Each number is 128 + 32 x the weight over the matrix's rms, rounded and kept within 0 to 255. Layers, rows and columns count from 0. Numbers have three digits each.

# layer 10 MLP up, 384x96, rms 0.257, rows 275-383, columns 0-95
157129166102090126089181100078104137074158145128115136050114119169137137130132142154159118135148099149107134135151097064127109121048097141080120145131107082143137101155130088170067145152158171171129118105154109098145118126100132100107169122164089125153126138108124184108086134086071114131
169128168071125089111154147110177110084094085099149142128080107133065093102030161127173127076150123123123122120128196087107133100086137133158145125171162130147130205140156173156075131180130153115162172093125073130129076121130156131079116114080139136111167149144090057102106160087122142143
157143155156105058179144155156085103146145108104137117099118174074164184097136180132110160101136128103147154091123142077096104182116122135140168169125111102114121159127071087117145189154123140156144127150103153130106147060075144141180116167131144153169184116135100153081130090164147173080
167155137182093133141106114135221126104133123130031113073139117153056130146114137141095108123208151122149167099165125142115157098130129187144150073111095104086183101081174088162103164097162075175118112209117137114132139118151099152143127172141134109106056124144078118069126142164103148098
101117122087114096110121146126087100128102129104100171177160181148125123137198208146122067106145129066139207108139127134142113088120109141082153132037162155127228119108133162120091118105216161128115127124157148099082140163157123125168161094136179156098157128135169140121151074109095089079
132125102077076182093142140129118105132109132120147112132035135138145098220133130117098139133103129120134122139145117080073133157161097165160155102126157159096122167155105177109088114146095152160080230077120163124129128092170183102144176092164119158125066097123103145138132120141157199115
154185069127104123229109133124168088153128131116147154138109100122107123071139116094127128116144124155093148145135216167129141189116143175126155202127141192110097136141092096124125136134106128130103156064069132126150143116125111144114109067162172094115097109117152114099136125158065113118
128127117196123098177087092151174119201121087131215162156074137079120153110119124131155084145107138142131064127165154067126091126118125191147127115085102172136120150106123154137189117150147100134156184088131161087123146137097075156078116135128132121181177061130145106066192130088116115049
096160079131110120138124159140127077101143164072128179140150162092141099145105123130094179130129156150108159171144161088143160087096163149141145132119136127123106192075145170118135097162158133113129148094136100127060171101101069156148148087150073164092087135113182111164143072138087119071
172113111094140122143129108135136121118126138133143171109122151082105122195115167062114142103142100126092122120148151108086143150141198117122102059132053125138122151107090118121101115132135135134113106134132146051173106203153060101107091045120179209124151068187179111101164149146174234080
106198142087180124120155111157156152088157154118155127122100135125083089142109162186088054113092131132104081119133111137172107125136120169138143133093103119103195149131085173191135106191127078176127131197152131150133143179128117147114156102106141134171126059143098172154161150149149135141
155105150141181154148085120081134136133134226126200062157203107129119142192134104140130053190138139078113130096132156172114162091166117092141125123088119146090091115146183133144149139154147152111134141107124134093151168121131181105126131120122143121054071126148105095164136106094100131116
139124085179075093043136159130122097166108143086138091110185149136145104168074179148109112093108156094138078114151176100129119164072116128140169098112120128166158197179110148126135138128150104149162184095115140106103105145144167118129140118117160076174127157079142078207119118138044133083
084151108095110096114157093095159149158155126113185155160129110140109166118096104106163093156166055202172109087109134162094170163201143120090122137125080099082083165096139156137158139142147134119137141123126165113136141090138121146140120118086133151078151144109085151134113115112123154170
116126153125124148099147104125137159143076117099082160200150101125112138076062142186127119121080075131089114137144129140059152119145136132109065151107152155147114148093173117136099081113129050143187180169126147142083065113113143150179140150136127161126113152117164115155164119093203118139
194137098039165163096112171209096165106071189079125077068120157098142151150105131155134091147093129176123162127133161118183100108158170128137085114120144140127131061096186142150158113148157153126126087104139128116085145085137118111089109117104151140115071161124166151080110163146116163110
093113086093180157073121089147100144156122143120168123182157139077115107091114141146141095117138131080098111081173135115126144110125125124110218157146134208133089197086129168106161116090161149076148186169137163136154111163100070115128108143123076074081101125189173075154117117066103149160
160143166100107176139134165165116159167167185099110187138065136112152146145134130075094148108114117144153132105166152160087141074146147166064113150095145097135116113114156084177116131138121117191150143130165109163096152158168092160134186073179120138153152155122210136187041174088124129171
106179106150139096158161137080153133117131179151171100068114114156095142163187123100116120110154136160134089160103102191084159122123155127093152172139147082181090100111123123155154101111096126126133086088126184160099049074132123122119117084144138133072068178146159157101192105110136120131
145110109139140189090081111162130185137168159094168095115121107127133181156086080086143161109109165166077108137087145157104113134095103154127079127148208171130169149097150132127109173138143168110138093151184118179138173082154134139138180109092156105072143025063130137127174138102088161100
120157111146167174085127105127121083149089086143098157157136185134172095144101085088088156111157099130088131135156107157093112158112106138099133119103105128190158177120095127115115137166124125090168155104123113098130143161107108125116134132162090116031130126146120120112049102107129136115
137139138128143136135160124203092154187101165150083182165073089095135173113178153130134108084113191071095097104137112153091127153097117126113152089147178072060124146138162166084118140129135164109135078145100153154155109057113122102118156089082132126102119149128169127119157141077112127102
131163161095183125098135131086105130111106176099130151077149180153153145096131133110155126070137136049091166172106154095114109178105138094145175163079137106105118126132167124165115135129107161208144102140154156213124181074119125137114129113140168120180092111129146115113092092112135084176
115126147135129146124176123152162105142177151136146091169155143120135139138133071148175158161134084127123152137125067057141092120190114183078187169126122137166155124124155100150141138145122195106064159175046132130113110146159117125083134101149137125099053157115124145133104152130114136118
147107146122112190128107092107137128097096159111104126119142109159097172188110120147128038130119166138092137174216104176138148084108088129085125133151096157122133106038130125128103169090138147156098098103108088138099156148176141105157107134110150096101115166116173182116070072097132129107
111147115145128157172133142126143151118123115117169140137117098150106149132158106166136142156181199104161131107217136141096130111101125138086145154111099177113134105166113168121149089091133162127136099066127112154088174089181209122143105174170133166161102106100131144113167125114153142137
148161170165154119156087095161112059130136109140160109118101173184159095153150086119180181162139110092107180079125114100068208094180142113061142140142108100130127151128097126116123073153115163173146110111117133152195123123122123131105153115084102136074114135143148146101148126141088077139
111096136156089101174179074141121104148193116100149111170168094150068116163107103146135151169094139063149144104164134142122103134149177112072101133132112083067117146086104112135091027171134140113079101153097107137135132139076050186106137132101118083159122127161193091139082137160059104110
110156141115169137084119159137196121175162163104134143169114161145110193175152126169108164212059107153142112151164155158129092181178098134164119140105159098063123154083135123185109028133143142176156121174133112158159068172175128103116126152124096121105112169113140132106077183068115128151
130136207145121129123112071129139086140103162158134129126160166198186161142152106100084092155097178144087125134179103150116168117155167068036112140107150170114138104062081075099143180138103124080118117149179141098154179114128143148114088111135089157126076096168114104140107094143149160133
072138158092179129141113170133075142149090095113172179135129124145120097186112084114144143159128090065106136145080146166130144134076099135166098160136089160095182174111106189182192132189097095147170184187120116118106156129106106132104149128140137135132189123145165079132156052188069106071
166144162155104074068183097075175105110137129133134130134139069100114153133115176068096120117086102080059123157143131091133116112119087156098178132122122097158205075129129134179130097145190146163154098066160148194133114119092154115143140210196148155080167152146170126117128139118118151161
113083093118149150117156133102106173086102119145146122145151120143131149163151094151086149119170135139135128093182125104145095168093145111145166110169098146109098151077152082143128126118076100140134095083175132151144139088148134111135147111181143175084119123124095153153104113129122139077
110117096162074042124139111098107173147145150100188097126113110095116111160173149121143119125091117141159132189169093141064128151160128178169091164128098095188146156103124135087080161154158077106100135137156168120106135137105144095081128107131109056118122087133163147113192026174142167130
121184175059143173193196149092097096147189095140143097113059139108127098136129138131104144088127102129059187096137185159103103132127119070124176099129131148096160169123099094127149143053060163079137131124153128153162139102118156106151113155169134105166099121120125086196156126122152094129
155104152185118152149117072119122132096096116130097146129064122047131191117092129098133183135095077122123189176191153125101109158133125152132133175056093115111151119145134131161125126129083159154136098157115103091115162105136094121085168138139121110074151114125161172121101091126121158134
103165140121155130147141147149160128192090151141175120106109064139087077136085082108066105154082141107065143131123140134110117146115116082073137132120111194115118118154125084138115177163118124147156103111167131118124114162165112092115097052135151110166080106123140145152088108138097186175
148094145138086094088130124079081068167184087114159115122162129142155196121147099139085088134104065118132160078120138117128115131152086134156158130051132183153117183161164122154146166123122104135166138108146148163113234166119143159106157136126107082085095121115144118126157107106152091146
143128090113108135181121093143124168106145134136162120150138101137159120122069225172146067116150102130147137115118106175080114186162077120105134058103145059136129204142146140163102106079118092117089164149092185173123153083097107176144160110156129113089117151131111151101231092173153113155
137178164144113129090146063113093089099144144120153127119098157129111135159124070155161177129143149119135113095127154046056149119136125127173185109168133181149082074077096155089123116148157134070114140159134119131104095139173108140083158069114154105137097170089059091152112098095159124052
065120125074131111174141105146126123114170138154071130126114100123133155186125122182088104095192120115058089102099084117113214084138134158155175099139157121136108073127192128128109081137136085074143155192160089126148133039120120160086131156154022139139141101090104134151142115147107110116
142139138077151166139137102061146136168145098125141161131119144185165158119093077079120163072103087103141135105135176063171101151159143120112140206147115165114091114106168138133093129136120126166137119122114110215183145146076118103129158097122119112086116089162175152100077125056109175082
144158182081106148171177146086118116097073095144102147157089107114159127142132085143129046146101181122033096111123168079150102194117146097119094115136149127144074144070121117142119138178175123092168106153102147157085117102179150132117099112168100093144143115132140169075113157116064170155
112107142086099167144082073105103100119054086127160127099099098124088126180131142110070126134180084095107068098100073129122138101078133104107219037145128130129107141150064124117162076110134169076142126181147133145195106056173101113149107125137119183164156134132115089138064125181102177112
119092171107095120098157087112155112153106114134121122070103149180048092165122188090082136090150104113191174108151139121150110151177138075079145117169183150131146169131184151098145043093101136063145119151143119110216090126152091145137150125104134115144110096152114136193160086142162136126
170144139157134168140105115130126135136135148107147184170130142179127154123098135138033113133147144157155168169131097109085123073144128173114150146122085121148187139177095144172121085118147142111154149116160150189185171129135143119157178156181126161143073130111121217076157149103155143119
157171096111079140150140170152126112167114093150130098183157110128089134108087144103072105140166080103145066121132166128099094139073102146113161108225152122178172105139083097126119115184143096184186135159129122066132160186150107070153077120144126132165111114149164108118165078119097151123
085183107184111131134125129139144115181105112056168137126198147093108052138136079094080098117100153205124114124128204155131117139126196129152137166183137118136145135091071074132100097144123164159153115069160101122138062124149085157107167142113077159084149104140196113148162132063105176150
150152092148121154095101145144182127171119193071174148125116156122182068128148178109083099174099097127088140099131162131121100142106097104186190109115137094094136128152086102178160144141061126161128167090118115185180098116077132145099130173099174079114119066175129082090140113119069089106
057099148152185103108171167121139107130098111128129149160175098165128185137140137141087108058100126125139150063101140109145127164112105118090179108118218137149172106139115086127132109138114123150155169136175130139173124106093192164146166106147157124114155111080160092121139097113146087149
108142075106107155129163107102167170139103151125137137106087126122104147139128184124113122084147170140123124124147149122091135133146119177060139121111146108204121171054127075134122114202094107087124150083165080166095160175123157119104160090100155118124121039163180097117110122124147159174
149122131124156093123174154125120192154092143125133116104110150052164182120148130084138149095118179066156140142142135100108133162089128152114139136123141124121066171129166132155103111166121137186142132125108133135165112151100115139117119102113133140095134127103164125199120121038122101175
147109152120189101138106105138134097162092109161084125211120157083129107146142123158139089094104120119096180153150111130102151133149074126079158104158152154075146166108154167132132147179167179035146153145118142102176166092163182102140121130157075117101097167101219096099050077129103108101
137124159111131138156109153144079149094149155090093126131128153119114136090076103078097137097149104098124134175181166102104071163154090178111132104160132179160132092143120136059079137104123131125176152127126201093146080160097110142201119081160087117158128125090141041153211140145113124129
096149119167119088132122112088085073127156123090138086107106186105130169116104156052136113143137113084073093184102069121186168113140141125052131102120140144126117201091139095141118086151174153145130122089136125116146053131075133192100131122085120177166111105139131171136180116142111089146
145158148139131126073125093089171104148124154115157113166168152145148155078162145152060148122140115127154127138093098096161163171158108123081146156121151105113098095125118134186118153134155119082128200110107142157080123087087106161109127097081117124113133114138048134151061126066155139116
104116068112084112051131139132160111152203119073136140171131115159105150074084077107124087143117133106133143143182076129068088107113094104148126136169150175110170113121117094167096090184120142117132087154178138112138096188077127105105174074020129143130112177158154150124124055154112102165
157192094095085193096090148099120094153083152103105129140104212167068140145154168147145093147185162109179131097124172117076135114150104142086150188161157182121145138128168121123111113085091046044141152129093123166111125140093117173121164151147156071155065079206121149121093094110108131188
137153135147126151093144068114090168197128130111122129141098102080071134115144078155108109159132155149180108151180186149154087105129094206123085106092114120095155189133103141152139108128116181125145173146080150156161075096136115148035077160101143166106157136109122158160098226108086128189
122113130119182100108149054089165166133124175146144146109100104110129121129121101094089134116168090175129121126160140112140122074091125136105090082093093180097096126148173120110083145174132157122106146132113101198181096095117090141087145091129084127113075118103128183133160211144154115137
152069147166156146177125081131150159076111119104126091120130055172142157146086096094109146146133088130134141106155099109107148099120163154139123207180104133139181130120131127150089085137127138145121146126091176134081157101101168119160121123117145121049094162130129149058126131205107089045
125108117127094075166133103157170125162113126140077225070069136125094165097140110106111088066119203153093138098171159139112158127149130127116098154098080133101107137139139130075113133135077141121165112126158136193093115112117138145133146142130097112106025126189120180117102122111119200147
110129160144106136171137091138096123149096134121186122186132125108119129088069087119141122105148101113152099073114112201115138068115158146120167180088098173094124168061155159129130161122137125151132141127158161198104125101088162148104115177111121156117074117186118114108124124164103151161
131118147160100166079172155136147124165154186158182136125164152119120146169203088119147112063089107078122083076111126179109135135117184165100098146169091161156119130120130125138173089122136134130201083134089116181083080109115132130117132126112092044076137117089136084144087162114092180119
101153071084159176125086104161144094114092112136123129086156101179137150127101131069151107102102100107061138094146196095081148120084099152149152107132135120184176189128129098114117067066162152189130098128105156146096101154132164145154147135169173137163154188135139146203121168103103112168
092120137122140068149165070127088135083067113040141088163123140096167128209112089086133143066136132144141141141155136060111110146128117153166106109126114168107177124128087185114143104182143173128148113148166124161122121152106108117082113193152115137120107085120132125226098149141182134152
107096088153091113098163134119161153129169129071140096135095094161095126143122101171151075056101099160133151143167125144065106167100099133168074099096130146123082107091109189141153098115130133138162137080067164113160095088103141176101061151077123093083100111148122111137152076072114122130
096172113049144166190112102125116020178129170155127139143110128160097120119082077159082136182132096094147127114139132161076218158184131147113087216137093142122147188130157077089118128132120138130113107109117115134113125118167142085125092117180061131161097162123083072134107121100095214157
151133121063124148119126073088118147123143135165159154167118138150101144130148084137156059099141180120089142057181117133130125088095115089040169088114128146141145073121089131132113138087073139150135082133108088177132166121090138113133170092126066128123110108163145145164175095104174098133
161135148188113067107133124143160059123105184170128156117077122166094165097098142138077136107102077118064158112123136151130144069071105164128096139144122146148147148083147124153115088133188112109095130190094198103153156116159152096138172109176145145183092186090079171090098171079139160166
120114107058053140136143104228130097164113129149105187114107124149130138124115141144152105106155086146142119141149115168088158109169141185169138138120133202143135117136142171133125117146142107113197134168096120113073176142138098146166124113140121136133124110115142090120155161115131149130
104154140148136156182147090127157103154156101060052127092093117121141186140123127103078184104160165146096120105150114144166148118125109095185134065179172109191106162157157106137130125124113112165144164214142110117175136180128078133101120142173152154075081136178165108109146112108111121075
120171144194082098078169145127184197104131127110178193086150187135054182151143130089066109195106083113111113111165161141103102161115109069174118090152199148127161119065126138140180101123119086153110129128134113119110104113185146119113116110141133167184128124133081133105159110114130118120
079130162098141053080141102127109094130126166139172141165168100181109113096105126163136127132177074114113151153126115145098175120105161162092084081157175147111179108101197135099102094186111111123134125103087100109151127107128171210113172121113154166093121194114138127088155141132119143161
141135137133119088143133091210127103055102138111110091091105103141078097117095148169135147118210103112135121153127213160136134117153163145150109114148093167150151179104120142117154104138146128106111169135051123176124157071131112143143143075108157105123193157106126198141185035185078098118
174135167174114121116135071180115165110098129150094120086110118148068116189170106170128108137105136132066122134130095137094123134171118121060089169151053115127146126106090147114078154097096200170112124118172146108174194084179105136108150159116179172110128116124134161143094168092096137143
092167076114160176109143141164089171157105120114141170131108088090067127086103136148088114136183139088127094096088148138100105156143098103140134149153180139119147143111128101112131164115082120143107123159160186146177124084136163135070149143126140154108119112150127102188136151121098178209
120172138131091132140102150175179084107091167106122052107164101131084118135153117111114116161173116120157090117171117128185116133149121103129143144079182196140130125067152122142140180062130134175074123114210198160156090101129080199098092137110141128125140044077100133167126142108107108140
151109126136121115153100089127132169142156100141164106168131131109093105137186102090016134171158088163158162115145108126084104143148154062101137198131112158134128118093084122125150133139071097064159103168085162168121138121110140139147075105155191069141135140171115135088188137129131149099
174161163112143072084155145111139113150144161134145091108125129087110099148123117143126124078148128091106143163111188103084110167124130107127150132108155093137199134166181097118116135139125097129149138063139180151093118104134122132093105149171102095146162148216155104142115031092074106143
065142179129115107083114080071140130174122082122166125114141096179114112127139088210115098118106087110042099112149102160146118093098053127097130115173144170163154073119131110093137089097151142099136098135152157153202153129084147067123103100138168159183150119123144157135141070166118160169
154072082109163140178152074137129092126151136103095127107091096091098174167194128139102063118127133132108111104153118109139118088138149100103146149036116077104091136205126058189120083111087114117088157118115108094082176053147107140058063109117048181098081146163130067128118093139207093052
215121141085106142112179084118165117111154161101114118136105065178125149119123182125075139117170062147183147156118155122124135166090093143149126151153166164100158161150134147140141091139085152157153120095075119152187075126131116209129223112073086119112134120088120135087145164102137089151
188142150123142107119135145148141151142103150120163107144106165122114095143108132127130139124089119111115071128186126176099211073110147121137189151090108059115158118161102199154073087086072111159159169111097144151159129137086133166162158115145108145094138101139126150133090144147064146106
142173108164127061119125113112152182106108159115105103123198162193165150116089073190115085100092150102122101126100122123081126134091097137072085108137121159126141132073156104133093198146132124174129128139165162118112069095072092121084140172092143134123106157094114123108161079068171127113
093136120193121143176115116219150135138134074175182179136109079114068124167167113171115117112130055149153154108201163071090112101159089085150082157134119129127126100140155132127126118108105155155191121114102123095150113108149122125157127064171170161137185110138159132115120112128146170081
149125113138138142108159106113175149167124109129117195160133160133070191092151130105051140150094103170132102093142101156153163072150128081118122142096173099113139106133130102159084094098187156179137123076122109074093088098175173062153133145123139173179113111144127166114122120118029174110
151115116145163094110090142135128115113123100157197081153128097162115094166172103127123127136122170130131054074130131113128138168147143151104122113135162140191178153192166131177090086104107127122135113176109102138100169096176132176058159113151125109149062111137092073164117123085115147104
138090127110156066168118100075167153122154115112079114071106134129105129137092152166053087141148131152134124101127123081138135120106125119136191144095203201147127158156154119181134125158135143101138117139069143118171138126139150168167060106085118140137142176113113046109175144061120153108
138148148157128185170157105129146115126127122129089173105161234130150129104091059101120124116133142136099157150165095125168115158162109189094100165067094093129133187091151110171100124080131156129152163181118159162109082129103193110165073160094146135098161165107127089132156124172132135140
161134129076134173100118154119127059125104115131145128138059165116115104160152134134128136059146116099104130094111169138115138158202208110066182092162066071143075139076128118129155171107208133132164129097097108167136188126111115173125116111063142152160117159122088128111096118108108181130
104170122087083110084116122179116151144037175080090111104175142142110167090069038169128119101142154127082072162149147185094138127115123111094147137121106139193167135174164115152155150175128094105098113112170095169114119131180148161157141107180142143119185081091087117093131142113138128101
151075174125094087042110119069136098102125101115169177160127074064127082147133124122132142112135141137154127148167185192103154157137051179137194159159143149153110132145078129188136093147165126134118143119154065127205167074069147099175126173134160148071140164111155099129100196171088145082
130119124111087155136165053114131121119098123039105165067123143085141134088180177126151161166117147163087097099137169127136115093183126171133115145105065155163135099142132120154166165097116108125163140174120141095040122119113146147109114161162105095102133142127137133068118086104064168093
106114124157084086164146155162151095124100134081136140169097173098121111124087176112137137059210081154123128125158133134122122071111164141167111102105173135094146127146137139147174179115132132094120112130105145130102165073077179134172086151146138073119140136127082102189146081107109139126
104177122114123110165137100171130073174158040101125119125086118091096130151199135122136138115201125126181144086116100106140102151131094116141062114161123086100154087052121146146128083100144201118107134104198159147101099132052124133134137131171143163077102138173135148155171145074128165150
077181133169113082164131108112130132136107139109156131130117088113161098186128145120115135117157096113082097147116114195171186088111066160093127127148119162066199157090144206146139119140112158118150141118147137159098178083145085193105092103120157175123151167185124093129158129153115132140
154167132153088189122186096140124119160142105063112077139107225095123118162131164131101101089142165086129139105139145100125170158151082157123118187160131130157224147126137112137149109131110061109140145096113142125069166171117136124153143182135097135166125075192116102127104150179110159126
112134146142101151142111149200134125199100144095128098097141144139150187140077094061120117163091076119129095155132161129138121128172054170208054113116145136108125139147193120151117081098192116127060108105144105106123109076171124123095087171243108162124123104089110149188163139120111136151
123098074147125092077068116086125125114140152080133128096151137147133173133084143154118065149143114089133114128116089092130148127128104100120156116087171140198163156120089074154154139068101149115128135057112176059067129099106167119104171182046085136134069103147107173134174112109128136133
096145126187101112202091151179112097133123125109123133087154145123120110193137152083156137072149090052148160036152137169137153078158120122072113186157160120133135079137160126119117078112137138134141230168136143098140107123121172107154098104122136135039113143113137116157173132144152105102
128086194084099107107127177185154090103131074083119107127169103131119115102151072081112124125129118128102154111160143111122122128118118068152128126161145110096129107181106141107148077103112089140102171174133125125184122122120086142073135119133125107094039181094163086083090182149112164151
163134121133108072111103139099138210128113134120109129091125108139163058184114140132134133129139174152083113141147123122122132187107104142107136072057095110137127190128091134192086119148107157124127117135129122130098129134126173138129148142124148139104128136162163161123040183126114180064
177166117074149067057131133144143105073093111124104158081105117132131147125116166132091149121144130132065125178170160169080109107137088146166109099132118123197097172098100094123127180112112163157076098123175109140090153136162135075110148179150188169122133104177147144123145154106091134182
135129131139178124112116163124077169091118118089112079150067105076142089088125144156167098125169074140085062099135166083121126123152129091147145090167115129128125132158176126155157124116139180163175132176170057118181145062082118160115085094130149122128083104127162087131141121183112101139
133108064116194114118134123117135092151168173109166149183067103184096118193112188087140152119139087155083092126152119162085102065090108146123195091187145148172122070109192029114178178171159171146147118183111111109138153161062122135162129120124117152102125091123178156130160081112118105148
151082114149055076125123135166141135167119142120122130088111074103113197184078088060116095161130105136107150109079146095144153131154108145139153078146158172077079056116119119135073160133178127155150135153119167128176099088055189136165099140147104124159096132109108114088174121134130148115
121185162180071128159151148122121099111150118118113074096112137073128109117095099171115099056151191157124151147156153161103121174152145068119144150135133120107111170117180148125152063160167107075094074138031174087164124121114122157150181151106160089123092127150116146168169069121093124120
152180081100118074105112138193147130145156130101172137166114103079158149130120066169076154182167164094179129110086175126155157126179093122103155137170097113129150185101132171162124086160106170112144074136118172107167130161141086115119133169115128110127117131109133071121113095079135078141